{
  "n_layer": 12,
  "d_model": 384,
  "n_head": 6,
  "n_kv_head": 6,
  "head_dim": 64,
  "d_mlp": 1536,
  "vocab_size": 32000,
  "activation": "gelu",
  "norm": "layernorm",
  "norm_place": "pre",
  "norm_eps": 1e-06,
  "positions": "learned",
  "qk_norm": false,
  "attn_scale": 0.125,
  "bias": "none",
  "tie_embeddings": true,
  "parallel_block": false,
  "init": "normal",
  "init_std_qkv": 0.0237,
  "init_std_o": 0.00483,
  "init_std_up": 0.0237,
  "init_std_down": 0.00483,
  "optimizer": "adamw",
  "lr": 0.00102,
  "lr_mult_qkv": 0.5,
  "beta1": 0.9,
  "beta2": 0.98,
  "lr_head": 0.00511,
  "grad_clip": 0.5,
  "warmup_steps": 244,
  "schedule": "wsd",
  "decay_fraction": 0.489,
  "decay_shape": "linear",
  "final_lr_fraction": 0.02,
  "batch_tokens": 65536,
  "seq_len": 512,
  "doc_mask": true,
  "train_tokens": 273700000,
  "steps": 4177,
  "dataset": "wikipedia_en"
}
Each number is 128 + 24 x the weight over the matrix's rms, rounded and kept within 0 to 255. Layers, rows and columns count from 0. Numbers have three digits each.

# k: layer 3 attention key, 384x384, rms 0.0102, rows 109-127, columns 192-287
# q: layer 3 attention query, 384x384, rms 0.0112, rows 110-127, columns 192-287
# v: layer 3 attention value, 384x384, rms 0.0109, rows 64-114, columns 192-287
# o: layer 3 attention output (transposed), 384x384, rms 0.02, rows 64-113, columns 192-287
k109:134063122123119117143196130144159128129147115079117143170144117105165140128167127113148128172139119133103137121133171129127138107125150157107124138131124135087135121131138118094141140109115129135117167138116150201171129124087151127121163161105090130172075123131116127128112142116135126086
q110:118100075151083100141183140180135100159155101067100092158157141111192098164157116143144154112155114183190092129153119174085117086174064139112123066147095162164143118173106181138089171098130095081153081143120120178175085161090176091102137149133101106101127146115115151116121080172154119132
k110:157065114160143161120193147157127127145137120108132137137121078111127132125159128080143125160097144128127143165113168125168186156123110110093122142099142161091140095133099065118127096125111108161073150158133158170149150106085144115110147126127149096096099140094096095152141126104131125108
q111:130152173123180156115105095074114168093094156174173153141063137139085133103127146122104084150100151103066151106105174069187118159132119112127109162125148125129143104079132089124172071151105140184115183096120144090113150118119088164146121099108144145125132111130090113128136170082119142124
k111:105128140087099132117059115114111115138108157143112121089147167156117132148100134166134128108151115119125099098137071135101091109128145131149146134143118100155140136123150189136112153148116134082183111113092083101118112157174115134132099141134140165126165110177162161107143103155128117134
q112:144147179101155137137110096091121127115093130148176166118097142106106160101106153139118080132131124050098152141105148078160147176118169124140132156106146133100087117100134081112194097141133132174092196123127149109125162093132095161154124108097149156160123112130123084146121161088102150123
k112:110145138089106114139079122084151119114142130131122125105140167147131119141103143153115138094154118132117096112135106107095109114128165125156126120147129103151123147114148197133117167141152139106185146133117094087137102139154116139147127169116120172142138089160153171101149110155142115124
q113:138090117135139155135161104184107142116130114139099120156112118134116129136119094138140113161097143138126134142128139151146132097157065129056198107128142199143154085101119125086117124140115095121175143142148143140123157151099142075098115105162123115065137105078106146187145080134144119082
k113:122089118189135169112135146135132157162115147145111139098095119153125118130073136100116096147118161124130143152147140105156207133147095123092153190112162143129130120109099094125119115158127105150064102167127155149129177127143155154110125112168158121079101127099117141159127129084141110108
q114:108151084113111111130110185097146096140156127115162125131133101124159104148152140122118167105146086161121119129166082123075099108091171143168071126143145067146124135166115163171062157121147143095114101096105112117161111132120121118145123190063135072152146151169116108096146165127106123155
k114:124214127050146121124165137139144104116132144054179130195130115113139145122159122146130156123115093117110127085112159123128012127109142146142098083166109122155141121129124133115143150101132152138124128088133122132139117125087096118133126147086101111152154136166112100099113159157129155121
q115:137160164108146141100113161097127118122133134135182157158100108113127140120165140120131147108141090111092134095125132097136080135105182137146076155104116116130093135103123146167158125128154148172090149044076143101141130132116086151142112136048164112179120105201119072131142147119101134117
k115:112111131076121116125119118108131113115130125123129125134146156138138120127143117152141158121130120133118111104123111126106077116128171139143138107141109107160149136128134171129130146126135133117146133127095112141157109164114120128140123163112117152140139097176126141093127141153151117127
q116:085120107159108110120108111141124162140145132120102133120153136160113134114101142143120111128110143150185119146120133164113179139139117084109184126156118128135159115145108094131091098116116130102130114190149137152116131102144164098163127130205136120113138121059140172099117136126141117122
k116:137226139171148132118116116137131120103109128156147121121099090132124116095123129100134124111116107136155168130117137141142105144154086109133111123132140125115116105140114131148132117149135135127110123113158144085075124126172107102108132107144137089094136137121133138138131097130097119137
q117:123121158140155139155123094103119168101112153152141109114107175110098160104110183135103075131103181096128129135104153110173157171127078099097133136098136124119155108107144082133157086128109127135107180162164172109097143087102132139140135085176129169090131126055095148115118189099126133137
k117:118185140141106135130035149090118138136093116207128122068133177144103109158082144149096119112140108134154139113144081113123118137153129099148120139125131127139111120107093193163115153169112111070187104079112101068090113119200097130157102122137153157117160098148167172123170097133097099150
q118:132156170104162142136073073125119159100086174170146135100103147124067157090102127126118085139106163080091168121096172092178138167118152101133169180122153109086134121082154076113158097155102143178125176145120129079092161117142082171147127091158136167133111144131128136149122145086130136111
k118:110110132136099128140041117101130128127090137163075138098140179150123125157100151161101122099150126108135103115149070134084131089125142115153134140129121100150130147127142179157124133161120120112190109110105105092121114154208115148143105126155120169153149127151167144097128128155122112151
q119:076118128165090134139146123137162151122145163127095104102148139166111148104121158131134135134124163154178125108143128142133139151134106084139107156128118098120120116136137083140090125079107129102114112174136146138091124131141138126118143142204126147119114138086145183070112166089138123138
k119:129193143185122164157115123125132120137094120177116120123141117103142115143108147121105101116129114115166172143136102173129107140135085108130093119110119132105098129131122109139124115143122114120137128087158141081080134134165121126134135107130131103144127147102155139155134087137069118164
q120:152102091148110120118203150178117107161185079067074117184155141100181112143161125137111123131144108170166085137147130174100113106168072150068132068126108199183120115166118176141130145134167096103155099134151138183168086143101170090074143113106098094083132134113107142143128091179150124149
k120:141089141137142141138190155160130129155131123113144135145119067125121154128149122090122114157100147125135156144111194109177186141125118126091138130103153152100132120101107072094124095129123122155048172173125142187125174089092147117096137124126139097095108116106083099136141148090146126100
q121:166137088119136115111156146133104120154166083098115139203150115103158111167167106137129114121133077159104070156141140166115121106141098152081107063125129167166145112164151171152126099151188107115160137098156125150181103141119134102105157112082090061106138107160089114164172084203133133134
k121:138186144091162119114169163156106122114124139081160146165111076134091146097137105106135145148121132105137157118099189111154099129124138117118143132154146122134142121114122071110132136123143144138059130147117135161100137116094119108085133099116152105087131086145121107144132154127176130101
q122:141117124099160095149167074180114128145124121084106151174130145125142122137082128164137107143120110105115111168123153159159137111152081150074180063156133171198169136141147148087188112166129094131166157158181096152156137138089145129147159066118100142117156122110124097147110065149134153128
k122:119034149142164119129142141132125132127183111100148143114097101108103119120137139103109122139150145115114118128134165092171240128118136118127145134128161141126148129131146140149134092164129123149048155158107158155158197115126166108099133097131138114101116095134113122139129146103164114100
q123:127134085098125107129127171168153090145156127086123130151141118131176101135137121147150170099169056138143116122137096126075079109129153141136097091138125083167137152164127176164105174141157121100130105092120089136169102155121130122142125158076104101158133146175118114118132116136131152141
k123:127060123123135120154215139143155099118184100043160136176127096084168126124171117086126155152128150120096120124121191095143137131099141149109092077104115146119172143128123147128143116127152117168074187135138158203201152098039152089126126139119073108160110118132077078136118158110159137114
q124:137111125135092097125136114158135090176102133114081138096156169154146122164101091107156158141164159088104167134144104105110156115144155151165139131158107113093100157175102081062214137144101122124155141175201060151085122156156145149161117125126104215188137163108192127140101116123077130159
k124:128034129118129135129151117119118123173159101125087154140151094094148139123157109134148125146133121139100111125137136146142238132127098132136141163146140157114138143167173100111136118119109126142123157130143118142144158126115145130131123108131104123158112156099116117152137114112092139110
q125:110131128141108147120163155124121130124153130132116090139110111136077140103150119156124142129130127205179140132135113134148133120123117083162094149133145113139128136134132149171061126079124112112132086125078161122130096150149126098090115157148151078141112133141115151077126146118128119134
k125:145232129126117160127124122151153132101051165141131107136111128136131121127132149129116111119120099140115175149128112145125047121130099106111071136109121139101104115117126095141125117125151135133153126076139143101092142150153096139152136131100128085158119126143163158116119100162103118119
q126:144117116122156112154139068151125155124121112112100142139136139138118139117071133148135086147103141090134105169101172153148158129143062133070206104132140168150178110126154093095157110184107108119133171218200119129123153098114160141148140091181104149089128115061111125151110117145170138110
k126:120112143183159118120113156135117143115144124152160134073107090142103127113098145089108109122140154117140121153139158104177200143128114118121150116107145132140136127109120159143120088191127111137084150170146140118107183085158138116113128098160143118069121090100122114165130137086142110120
q127:125117121135157119156156091160126158129120148094110099172123157150119124092083150181111094156095111124138112158113183162155128110151052090090140094147104149184172121109150131133130111125138114126161168194154141133119119155095139133132178085167085118101136114106104152106101098125160161117
k127:136101144176139155159101157140127139129129103145139160087100113115126112136111156082093109132141126100139152139133146120152202131122104113107148121111140141137122120100110159180137079185136111109095135127145159167133208114140144092097145093158147091131125083135126116137136149124140128113
v64:083130132102139131139113119129164134112101126116118158135136130142120091141134115156098104154132111139099119119153137136107134115117146135101151140123115116119154163122127125161121146170128135133115143093120133131121134121109133105142128106131111136125166131143174152120147135120149089107
o64:141137117169111131110150136102114141157164119162134123134161129134097160168119116068147140119104165150141120164093080116123122130149125123152106138106151132128176115156105115097103127094133111104102119106156128152118084132133152148095114146097131116116105099122154115105179105140123144124
v65:133128129122129162115135115164137146117124119125118194132118116141126095120133126127101099145127130109112104117185117120131136138062111171123150129155149132093152153141152136152130141135135129115120135113129177131132145126105180126164151145130108123136166109150154133146097135142146119141
o65:136114097166133132152149120119138135148166109143156133126137125124121129171108107093155147126075134149160127175103084120144127132165143134123103131083136123186115154135098088097141128132132134135108136145166147179130128144147122128111125164146150108115096131072161138086177146127118152157
v66:115128100140134138132125122116128147135171132129129110134122154143156157135128128133118126071091121124114116104144113111112118120158126138148099130170094121149105117138125112170141104126095104110147138108171099132126124124136146149121080129129095144119148160124091128142114126121130112194
o66:132103171113138140130132128121133133129143110135137143117101072156105097131119145109144140127100155149142109138125150134081141160108130134097158109124152133120115119132148101124133085196162111110132135126142127171169111153114103093102203112096132086128110124150113108104113116141129112067
v67:138134134132127119122144105136145140156134131134117148149125127078129119141130132125142106076124120126144135135127137142139131123166129142138106121111128127129106117161172132115131111117140130133133142128161130133126127138100119110125130148138094137131104125101153081151146121131130144145
o67:130141133101146135146130163165116109099113125147145090126092165190112127113133144149106112143114138156095106130104171140140107144094092096137123125115127139156128118105127187147113137167105096149126114136086142125135119118127119124131128074107113123119119165124104158156092114127115093102
v68:128132120122125133130140123110204123149123138128132173141098128151107126122129119108144109077128131126141129108104135128108122159162117155125129122180118118112124129118110112150123140129126141104127141144147135141121142148126136127123136160152131118134124139125103118132126141130124107146
o68:094131134184121130151111126139105120128112117138124131112117121147123112119113149125132134152131111143151118142125142149117119105073124144131120144114142129119122114152147115152127064136156103134144085082094125105116131101148140139129106117121158129152154116123116148145127150088142122107
v69:104142157142122115124122117159162117107106124080151160134115090103145092142127101149109138147164157116139133123097160132123128087093156141110115110112148131114117138131136167154109130140141126159121153112137151107128150112126120090152109140142105120147142148127144132146109130097150125119
o69:133135096129112081124168177092121141121164130187150111131140177121122184135123121088130145161121118196130119116128107119137138131166131088138121124114129146139126125130106102088099126093106118084073109127119162158108087132120133140089139098129113160075098113127174115117151094114141134138
v70:108120134144129130095127173130135141124106152138129114145122161154128088116126137132157104148148109146158154138114113113121143132155149103122126139193152117141143101131088132168114144111123121130094131122126119131125123164131126138135118147135140120125149106158119102098123135114112094110
o70:104142130124090142147151112146129129144122109108130131084136138096122130125117144089090125103140159095141138118147139142134121120129087142144137123115131133108119129129163077097108130152163127117142132148118127130107137111125135137107154178107138139161170142125127185098136165121167155083
v71:141123149102136099132113128127104131133121125134124073129128174147143150130123147136149116162146108136146131133121096123136134148126137111142147146161132134150154135122113122141111136112111121122125116137128144114125126163141148152132113104124143129117112093172136119107088116135116166107
o71:110137129129111152118146124148150114138113122082142157136121129132130098114134125142088126101139134078097156132138174132122130106162117137140142104144099114137113141114136140111129138160133139139129163148109114119114152139123134147126151165142113125169146132097096167146121180144129130112
v72:097114149104113131117111185125148148148118132124118169110122138171115115121143145114203119116138119151160131123126078132108119124092122132127147129192159115116173099131118112136107147115077144074116120137130162124109140111122145149141118137111157141124154081145160114109160129154131086109
o72:112133104194084147160140103161148109133133121115100129088126144100150091101089121096124119134131162060156140126106134147137147113146097147148107169137134109134108150133127091124108149108174138137136137120115118126112157111134142129140124188164136139141145140095123167118130168102130138139
v73:095134128145136130146095142124132162118121136120117147119128129124119136143121124120100085134153124120123112140153121126119126116137115148124134153170128115160128154136153120134123127142144146126098144153166123140131129122128151112135128124144114131114163141135172123110108137137134115144
o73:135144107134123137121129127135133131145172122124144105124141129123119113149094150115138150106107115154140104126121059113144099111122131130150102114095130126152149121140132128145114124132131104112137069079120145132135112130143127145125127178057158104116125128143141152097164138113137146123
v74:114142144143126154126117162179153155133096118116127162138111075112106115124132120155145128146132135119145127121098154142116140105064127141102173140143203110121123121112141148151101170150095134116107120125118148117127167133105119101140153146149123099132148123112103148134120136109143087115
o74:138138086153109105138157112075147105106145126157141117105134185083145149110115094112120139142115116142163137119141087143140102103173152124135089146135127120137133138163111089115120113070115118115109080123118159131098130103133135139110121135147143158106134122104177128112167128103166155142
v75:161135087149127131155131141115141128162138124142115133107141137123121174144130137128116125101082105133122123114111127141122121150159121135122121134086088125153108118126103110104139122147121136105133120131130117140135117108119130136119154120174132124131116121094119132172150116136122098123
o75:131137149108184150145085096167098108094096122116139137133120113128137100102110173177145112147151136105111121158145139116128114157111146151123126120153132123111145138125158175198163129116138134166177154108101118105167149108133118104154107098080129112157127144168084113126100136144103110121
v76:149130126105121111126135068104148136124149115111122157134095142081145081137121141113136128140157151134118125107132128142145116146140146143139121120129142135139123132155146175162156113122153134179128133135162161121131112141108149124156114132118110139154116125157131127174119130125119127125
o76:116120129108112143128159169147114131129123117167153139123111134179082166157131128113117116130091125146104125161071172138152131155138105107113127110094122146158101137100106097075106130173131114102069183144124138144118145127117131118107145095172107137091109119104121135128110122134124135100
v77:145126133115136157123155140137123090112142112114128102135135140128120160105144122129122145134094125141097130134142116119118125138083149135128152120108140130089155111111108130116132135113118116129138126121064127119136113115142119147129135120113138124135135137117105127145137141130134160133
o77:134128124130134132140106110104139140134098148123113146154140099114138111131146101132130104137147122090144142114136123120133154130151138135122143151143135120123116141142123129115161129109128157133149160166164132123120129143127132117145105125170117136139113111103147112147116132132127122153
v78:096118167131111141119118147126082153119112121111142117139124128101103107136136103143137143156136148169106135147148124154141123146095136067119114113109173149129150097124115144059115112100103137164109131127119173116132135105112123133141129122113130120125149126124140128118161132102127127122
o78:133140107125086134122133127129155124125112137130096097126125143133118144129117092117128090120121131092139136093075119130162136123146122134152126177148139141105127122138131111146089153114117135115119118115110116107103121105112116147145095122166116182109103106132136141143121123128126112147
v79:129116135126121088148128155112132132132115133148111102098153126143125162128115141119166138163110117146149132129129123134123137141128123101129146128154134104154128133130094118141120143109095135101119122153143096140124124118159124135116112121155145135126108107116162081113120118132129105119
o79:115158130123128125134102122139122124105125145085109126123133138089164103068103148145117116108168138090121151118151127118133117106147128146138123126161129116114146124138155156166147146116156131149174126092100103090136147134145106153146147143058141132158163139167107174128135150124126129125
v80:111120126144135062143115172132104150144127135162114081102142131133138133124117137145134138153132117125143138137082121126108128148154129093122138134146152112173126121112114122123116134120100120082127136127143101121114116122135116122117094117166146122121114075126133130099148106132118101138
o80:115147133111126145119111110141145109122111116090130135088133149089148126079119150125133125109175151080139139118168146119122102131132124156129130116147127121101148121152153140183101152115135149157163126119105107091141159108139123131142152162067122118163182146149126146140121128124156143092
v81:128127114151120119153123146094130156139155126144111134129152144131138165136144148105138094133076122130113114116162101133142124161120105090136088114116072133137146117138089107118132112117119126098142131143133139157136109118142146126143141108135119150123114133111138103150113117129145110143
o81:142136165101157150152113094176107127105146141111123130144105109143125094086116142160128110109115145113108137160116132138129112162145135157121116143149144135128121135114135157168149139148158126147157172112109104157152123144114103114130138120100130104134107131140076132113128140152080111138
v82:122122072151150106133109139135127166138152145131114131158105129144145174109136116110133128109122138133133123111116147119132118109146106168118097126169120109128107122131129128151128117123146138115165111136143092142132136121101140121117214135137095128137143122123069116131095120165111101164
o82:112126146128161135147128093111141104144130092131148161119114134138126080113106160162136150114107114181158108138179113167093098129126139164089124095090141111147109126123122082131143142140133082102089110135146176145142122159155132103146118138119167084089139160117091105097148135121160140105
v83:120128157117126160105155121110111144111142118126125113136110149142125072109124126109149143161122128160115149105149136118122122168134159117134124123121154141136146076106104133115137109131128116167121120106120168126134118135150123135132087138070168132121163125142076131145173120104116112121
o83:123106142135080155113146134149132129141106129148114134092131103135103135134129109104131108116114155074146133121065160144131154137119095136146149145142131143097078109134133066083099110153140154125119177167161113130099115108105126104140135131210106155128114113101148137148094128135139136115
v84:124117133145149096124115101152124090112116141148117065138136112152147117119115133121082136145170100105159139146150117108132131097131151106133099124106102116123129158133182150143141118133157107168126132136105094103127139131143098126106108109134119120140101110111141159081095138123121188131
o84:143137119082136108085132160107103139129130148098161128133137148122125147149178130127093159118158109151092123112173136110112116132117118111130143093101108140137137107124108154085139152127107140131138126172146137149112112152119108142113142146080106086104160140146144091126139110142141134113
v85:144112126121123148158138157080174130190156134145103133127148145149121187154124166146175118083071070144134134138143071123115119153150101070143124156109082119118125111126089082139137125117086122094141128134118104136124110154147145155104106093137150160141117114128164093143154138151126106146
o85:139150150125133193160107112193101115094082126088108133127097112144129076092147174118109108135167188034110154154130175130131158134092115151145134139162129124072170142116159198178166120152193139150220162129106077128168154125108126120127150118083122076175159138131050150123090150159075099105
v86:183119109118141163143157109131127144132154124130129090136117104103126159120131122106125151127077118131108136113119149146149137160174109142139139114088097137131095126148119122107142096126125112163136122120103132128142127100151125147109163133153135127133111129107093143178141123123123147116
o86:125122153093157108113106128106119132114091125146140154142122125162130127118146114216126121138131120127101126115137178130111112135101146127113136135139129138124127119114122169131149109139097139143146151140147131101111118137098104104153100049135113139122118123152104084167110093142108112132
v87:097136097088101126161115113122160146146143136136119162103132149131114129164126138129121129109128128133117101131090127129114132143156106123123143145093098123177157133145198116138135117168116161112119122136147123140125126135123146106142110117169141138121119117123174170151147126149125094121
o87:133123116150137145084115119114108108110116126135140108116122113145109119110127147148139131147138123140105135147132111129133106133093164167116106119136136091117156115138102178184123144100143126151122122061105123106134148110132128147139120148095119086121140125157110101101129104134103120118
v88:103136119169114094140094143103146133122101130147138140107119124145133147132130140166119076075107112120133109124105101126114130111098118113126111145126123121156101152100110135166111148162096112087133113145128115127122136124137145142133079136144156136129140136150140154123100137139140090137
o88:137134124144135138112120105144138118118150124128119147114116107105124117120122145075147153154129157125153131140125129131116144124173176140105149119163137108102159124171160120168118075114176116115124122078107115152164137125142144131101178142102131093160133088127112122105147121110133121116
v89:091133121099124126138112103126204162128111130111118181117141124104112108137123117120136125116133110129132126099138153136104119156141118149100136137139133136119107130124133130171138149142128151104120136135164117148121136103131148099141118156168111146129127150126161122155143137139146065148
o89:134156136173124132153140160142107137142139124179145101103104149154134144122134161095172147136146164157138115172118101124124112133085116133152102132116148136139147116159120150133111088118161127124165113090116115111147097120149132151098121099055153097129143110113160153127149114124122147111
v90:095109129128114125127121153126094136135116141137125143137090141188122143122136128148120089150126138138135129120149112110122130131111130137125139139164146125146186130107138129153119129131123118115110121127107130124126143145134146152138117116110157141125164123139107156102107136128110140132
o90:122114114172093152102139097106149117140148125102123136112142099098110089139106100091122141109105122107155136137102111142132135097135128145119119136116127120135116124146126077100119115119148131121099118105146126149115136128132133143135122200171130120126125096111133134109146156116157133125
v91:141124151093130114128156141137081107118112123147120124137130143158112133104127142126120111184129148148140130135147134129129128134116120150142134127109098126113165134129113110094118127146133133137113122141082169128122122142136142152147108104098166111110148097145128139129111138121123132091
o91:123086101136120131094122086124145127123116128121128141120169115095130117116133091159117133112113098076116140127104109127137145111168164140137108127139118116154121116121118107105147150114115142125123165132155116148086126142125118134145133191203107156138106134117115134124138150128107138168
v92:113128120170122081146115159132143165137142129110134149155145091110147150130121127170126099128147119105155127123087133126136122129146141107116098133139122123130105130138108150150118145121110115101133124142134120127107146154124148086158151142155100117133145128135085091140086115115132100131
o92:117152122097110164155169093141146116110143088136174137119118185117102128125126167094114133137127154142128137163161130150115111143168117156145139088135116137109141145143156109137123120136154137119138136146100138146157097130135118140080162131086132115159128141107116170097153139146144135113
v93:036130139146124096119106162129116139116104145132130083140119138185113084132134120157124141123167154158136130149158130140125135071088135120123108139169181107158153123123124148128082131137128139137106137143137105115120128126112119147128138131118116115118148126145123132068124135122134105142
o93:115119098119094110101138124094148131159134117117095123096152117093139137130091132077110133118123111138184127098112089156128144098162145138124140135128129101128131115121150056138085166113148090082104083101128137127122122131146130163135137199113149131095159120148144150077153130109163135127
v94:148120152124119128150148153140114090143115124130118128135161072115122180106133131141161141203122127140164133125129142145151145113068142094115155125094176125108119138113112129103111137103112110115131117136083162114134144081122112111138111147113129105148120095118145127124107144134131154109
o94:149161082113107109119131114127139132089158151107129115145134162098169118127134102146104123115145107084120146111143121117142122098176140121169097132160095145144135143142120169099154137095106167161149144174137116104111128144120113124135119117145109159124119131101146139157118129122113126179
v95:167132129147134124135136114152095100122134121126129162107128099154148185118127132151117083123127106088125114136091130115143142119148141164122143123176119131145094158120174108148137138152117098090121095120113137115135132107165131139143102122100172136112156135129108130121101148106137182111
o95:150107124143141122121153138113133139146193129126164112150145117102151111156133114144133169130088100136108112100182099109110130104137114110131125101121102117143102124116109138097171087127093171141109122137167145141127108157116134097111138144148113115124108125109153112130145120136122133149
v96:137122132111127129126139110119082135136147132133118117119177125122101121141149124113116170122144088115122123168150092147152133143125138116138158141115153136123107128124189109047140118098141136128135113148142121148127142105133137158107104105140167120142096131118176140121153135124117164111
o96:156104119121127133098098137170130117110080166099138073125106138111127133136129125140133072135155146073112119090109132111162131106123086101137133123109113146127149138117126171177141188111082149192148123149109109102143155080139108138167096115131117132140137139122115131133076128133123114132
v97:129133138120135128131132143112138137121132125138150151154105143099106108138108138103144094171135120131152146129100115123132123164159140113131151122131112138159111129103113149137120136147140131116115108124107151152115123169134139122136081149157131118130162079148143150152151099147113088061
o97:119141116124106145117141121198150122120117113140179116069141147117091131101123114142077129117128132095100132151116161116135099148134097141151094124140130154108137131170143135129103112149129154176144159137109127122085132109090136106118136161145104148181134139104140162127103150109142163096
v98:110127122160127156123127169153111166124128132115139164134110126103106104140139117130130124086115134148105123128150121128134132128128111168115120131165147131114116107133125134115114135124106144129124140113149129133134140127112137122120156143132113133126162137123114122137121124098142084161
o98:136109118152127149166130110105149131144150099158104118105120119131135136117093122110147129140085123144176111124091100135122121140119139128115136159106154133132132128146134060153112113126138104084116079096127140153130128106138131126122136130127160123112111128120134124104151122106155146124
v99:154128110146148122132115109158128151134147129127128142155125104129165151098135148133127088106147128105146130121091158131128149141126108149124126129134140115130117157155124140181130132140177132104139105112124128120144135137119141094162187137123102121137138131134088116151089128124120132147
o99:125136127122142131154169128085146116140177094154168160154126151149107116168145125161127179133093097192124122133188114150115091114150143153117112091121105118145097143122108107091151100131101118119077119145149170154130099169143140108099117129143143105104120129101134122104171123141139154143
v100:131115126093131141098115107143145147134141149124113101159103131188110102116144126104143175082159130128129128125115118128126131143170128134115160142179120127107184127144144117103138138074142156127143113119137114121136142149132139141116184130128124129139118152131118155108074135126120204150
o100:087138136180108110122128130075141115173105143100124144158111134141127111168127122173129117122146091176135136100185133147128111086068121146117125122070114109138098132103122117125122130140125122126109086122140151100124151153150141146152048144148148118117161105119101134150143148136140124131
v101:147123137153129094123108149122148108120103117131144170095159107131131139153131137185090106133105139138133124131159122128111124121085131091112105137079124126124101137100111144145121152119103107122123147139129141128111126148116121106146092119130103112106110095131179106147114125130142072117
o101:145140101111128150133135121154120133096159126134134115138127130101143161099115147077127113151134170135141137168079128117138152165209156116137138113164135135129156149149148117167118150124144112113137138131096113161174115112131136139101198127098131145159091158126125154110143138131122131125
v102:095134129130132102131110152149126138125097129122131161121134099121122122121127128170127096122171126111134114148073132137123138097084143161102168137176163112128118162120173139138111151160108133087104105147125144112117146123127134099142122136124153122125140104135150150118109116107132109127
o102:153148090159115122123158135118156123131165114132146091104145163082143146126135105092113159145129120126139130111164082127122111117170113120122105109125111108148133131148108111121115133081115147127105107120128157141122137118133147156102133180125117118128133126093176116102165127118161168141
v103:110129139141115119127124130088109132132109125142128134110113144139106106130137107124135124154169139143126131126133121151119120111148143152120128133179142130131141121093115142118107118156103137148108120179131153122124147134112141128115138143130142114141133110150133146079127129128135087124
o103:105110125134101133122122117158107140129101098108110132103144141077123128136090138081135114104139150096151122120099127124151146110121101123131127122106145140115148129131152073125094159099153130119137126106121111102116144082138135145148124159111141143133141122150116126110143149102136145115
v104:143121140112139133128137116127137108119098122124124128133100137129144129114120141104140124168120157145134139128100146107114124107131143127133147111101143117132139110122108131149117129159114107142106126114117149118120101127145113133134115122076149130104152100136096135130153126118125102121
o104:115104117126123119126143129103117123123141124142111148126163115107147134101152109132119142110111112123112139129137127128134159123145141143134110127156116104131102129099122081082139136125148150109118157140159128127098132144095131100134155148188111146117121143117157114132130141135132141140
v105:158125125117130151141138142185112150130146125109133167156138124097135150126126138167136087132139121121141128121102149138132134132106100160111137127127118127114109166150148121159149144136146141092120121094123121141125120116114131087158160117137118138118154130126134108149144119117135120122
o105:126132099143148139145147115093162114139166100161156111135141144144123119150124118138135157144073115146107114153150087125125103123171133122143095120116120127162130139131104139126139120104093121131113105134130147142123100158131130111109130150137146119125111150102149162123147123148120152153
v106:111128117152107118159112138132189171162136142122114136122139114106104132142130132096144147126105119122138124123113131157123138159157116113125118142116119137151143124143126113104112124130122144096107137141193120146139127130105135117119125119194119122137116101107185128139123120139132078098
o106:125162134124141137145112134181093108094106143114150099099098157131141124090086168152128102131163138119109130133121128122148087137104117131158101126136142126114151131128152195213116145115136128179171119080068107089141141106147107136151096119042135123149152144158100168132105133121101126106
v107:139125165150142112113135148157114089149148143118141058138130100168150111109127132107145165149145120136135143145086126114136140113144165104138141124138166125126129115138092136113115129106147122120120131135090113098131155141154093135101147137128142114152119140111090132092114117129115213121
o107:115134130101093108140134130110120139123115131086124165152134144106160129132143147169084131127163079118119154064200138148131117100094100135151138124143076119096115140102138124094139144108112155140139120154130133114100138149106128123129084136137122156116178126150132124142128122132144120139
v108:088120155142128152102125151110124138127098126127119102151098152138115108119126124094159146129149185168122127132163150138103133121109131110113112109142169125103151104122069110106114121113114149172117156110156162129122138107122090124122176120118087133112140127133118095108151144137119078142
o108:103110130141112111160114128102113128133112126136064150111138130122143121096092133122138116113130118131163121100081120150145157109121145138133127192141151126116123108113144064125100158111153074091134107096111120116095116107125136138157108128138172180093121138164125149118146146102141117127
v109:116128088129125121157115128122132128137132134141128124128136131143112165142126142147091102074108087097123117144126093104119135104138111112150122152107063125137119141102141133118133132177126131097153108114108098145117136125142155150115083124147134140132133134149151175130129116129126119121
o109:163114146128153153076117111158143121116129147124157125123123113137098116121163116120136145143153158125125122141140108099095120147141169144105135094146124107093170123183149183175142111123123130135137121125125130168170127124133142125102151128099107065158106103111106072116113108139128135114
v110:125116115127131127107132127125067134130167114141120117171103143134102110107141138110118160112128116121127125151089101107150121160161122131153117130121095149114101132123197132103153096125144110124152107106096123120113122134147147146104096116129154146122124103132057150121139114127110192123
o110:118100132131126159088134120138159119151100122091159108102111113147090105147151095166117120115124124099110117099144157112108116130089096142104143119105123152116117118137117133117129131148092165163112147180164129143111133118098113087160099147190116106128141118099134099152090104132142129122
v111:169118102111122166122139084135119122108133116118131189094130127080109142117138092116133131138147162115122121120117155141143129131119125182119171126139143138108152118157177146108137138113125169140124100135136155140142114119125142117179187154124124125140126140129130134157119132136113140128
o111:128136123149144111148127146106162126138139125143145089153128136132121137142120085186143120124106083154115117123147095118164101116140134114122090127102144112185073144118079138116137134115090135116086124116132166099115155134128133124140079117166117160096097125109146117142115138113139139148
v112:135125137129128111123126125144127119116120144135136080120094126133132104146127132136113153156138140130148127147082137108122131139176149083122108128094083126152119144145148144092124114123144110141112137132123118107132142116152104122133081150124110126144116103153093150113076128143097190098
o112:088155115090104103084138125127142124120121129092169140131116142153123151127166132168099155116167100145104138112168158118109115131089138143163148094136089123116118118123140175102110118151110153129116138147132128108089124174096120131116126136130092139116142125136131103161101103132131128127
v113:116118129121115122145131184119131119136120106121144117146160127137120129123141134149150118123091128139111129120150107131106117129051132125132131134115114131101126102105062098114118123135098119096139108118083152138122120121129115144118132109119127138114153102133119111138147140157114089112
o113:148143124130126148137122087140162115122139131138099155107143110125139112095138109130132128126143145064161162138108128147097151136195160144128123148182132116105130136156149131135125142109140124127137176141149095162141127133118158122135129161165121131132101123098127111112113111129124142165
v114:120142106146131135104132139160167135113090125129131159140096120157116104136127117128091109126154148140149126129131138150127127141119121104105110132102148120119131141133129160137111140118162156170114139118125140116136143138102127071163168176157083104132128117106124161129086130130129119131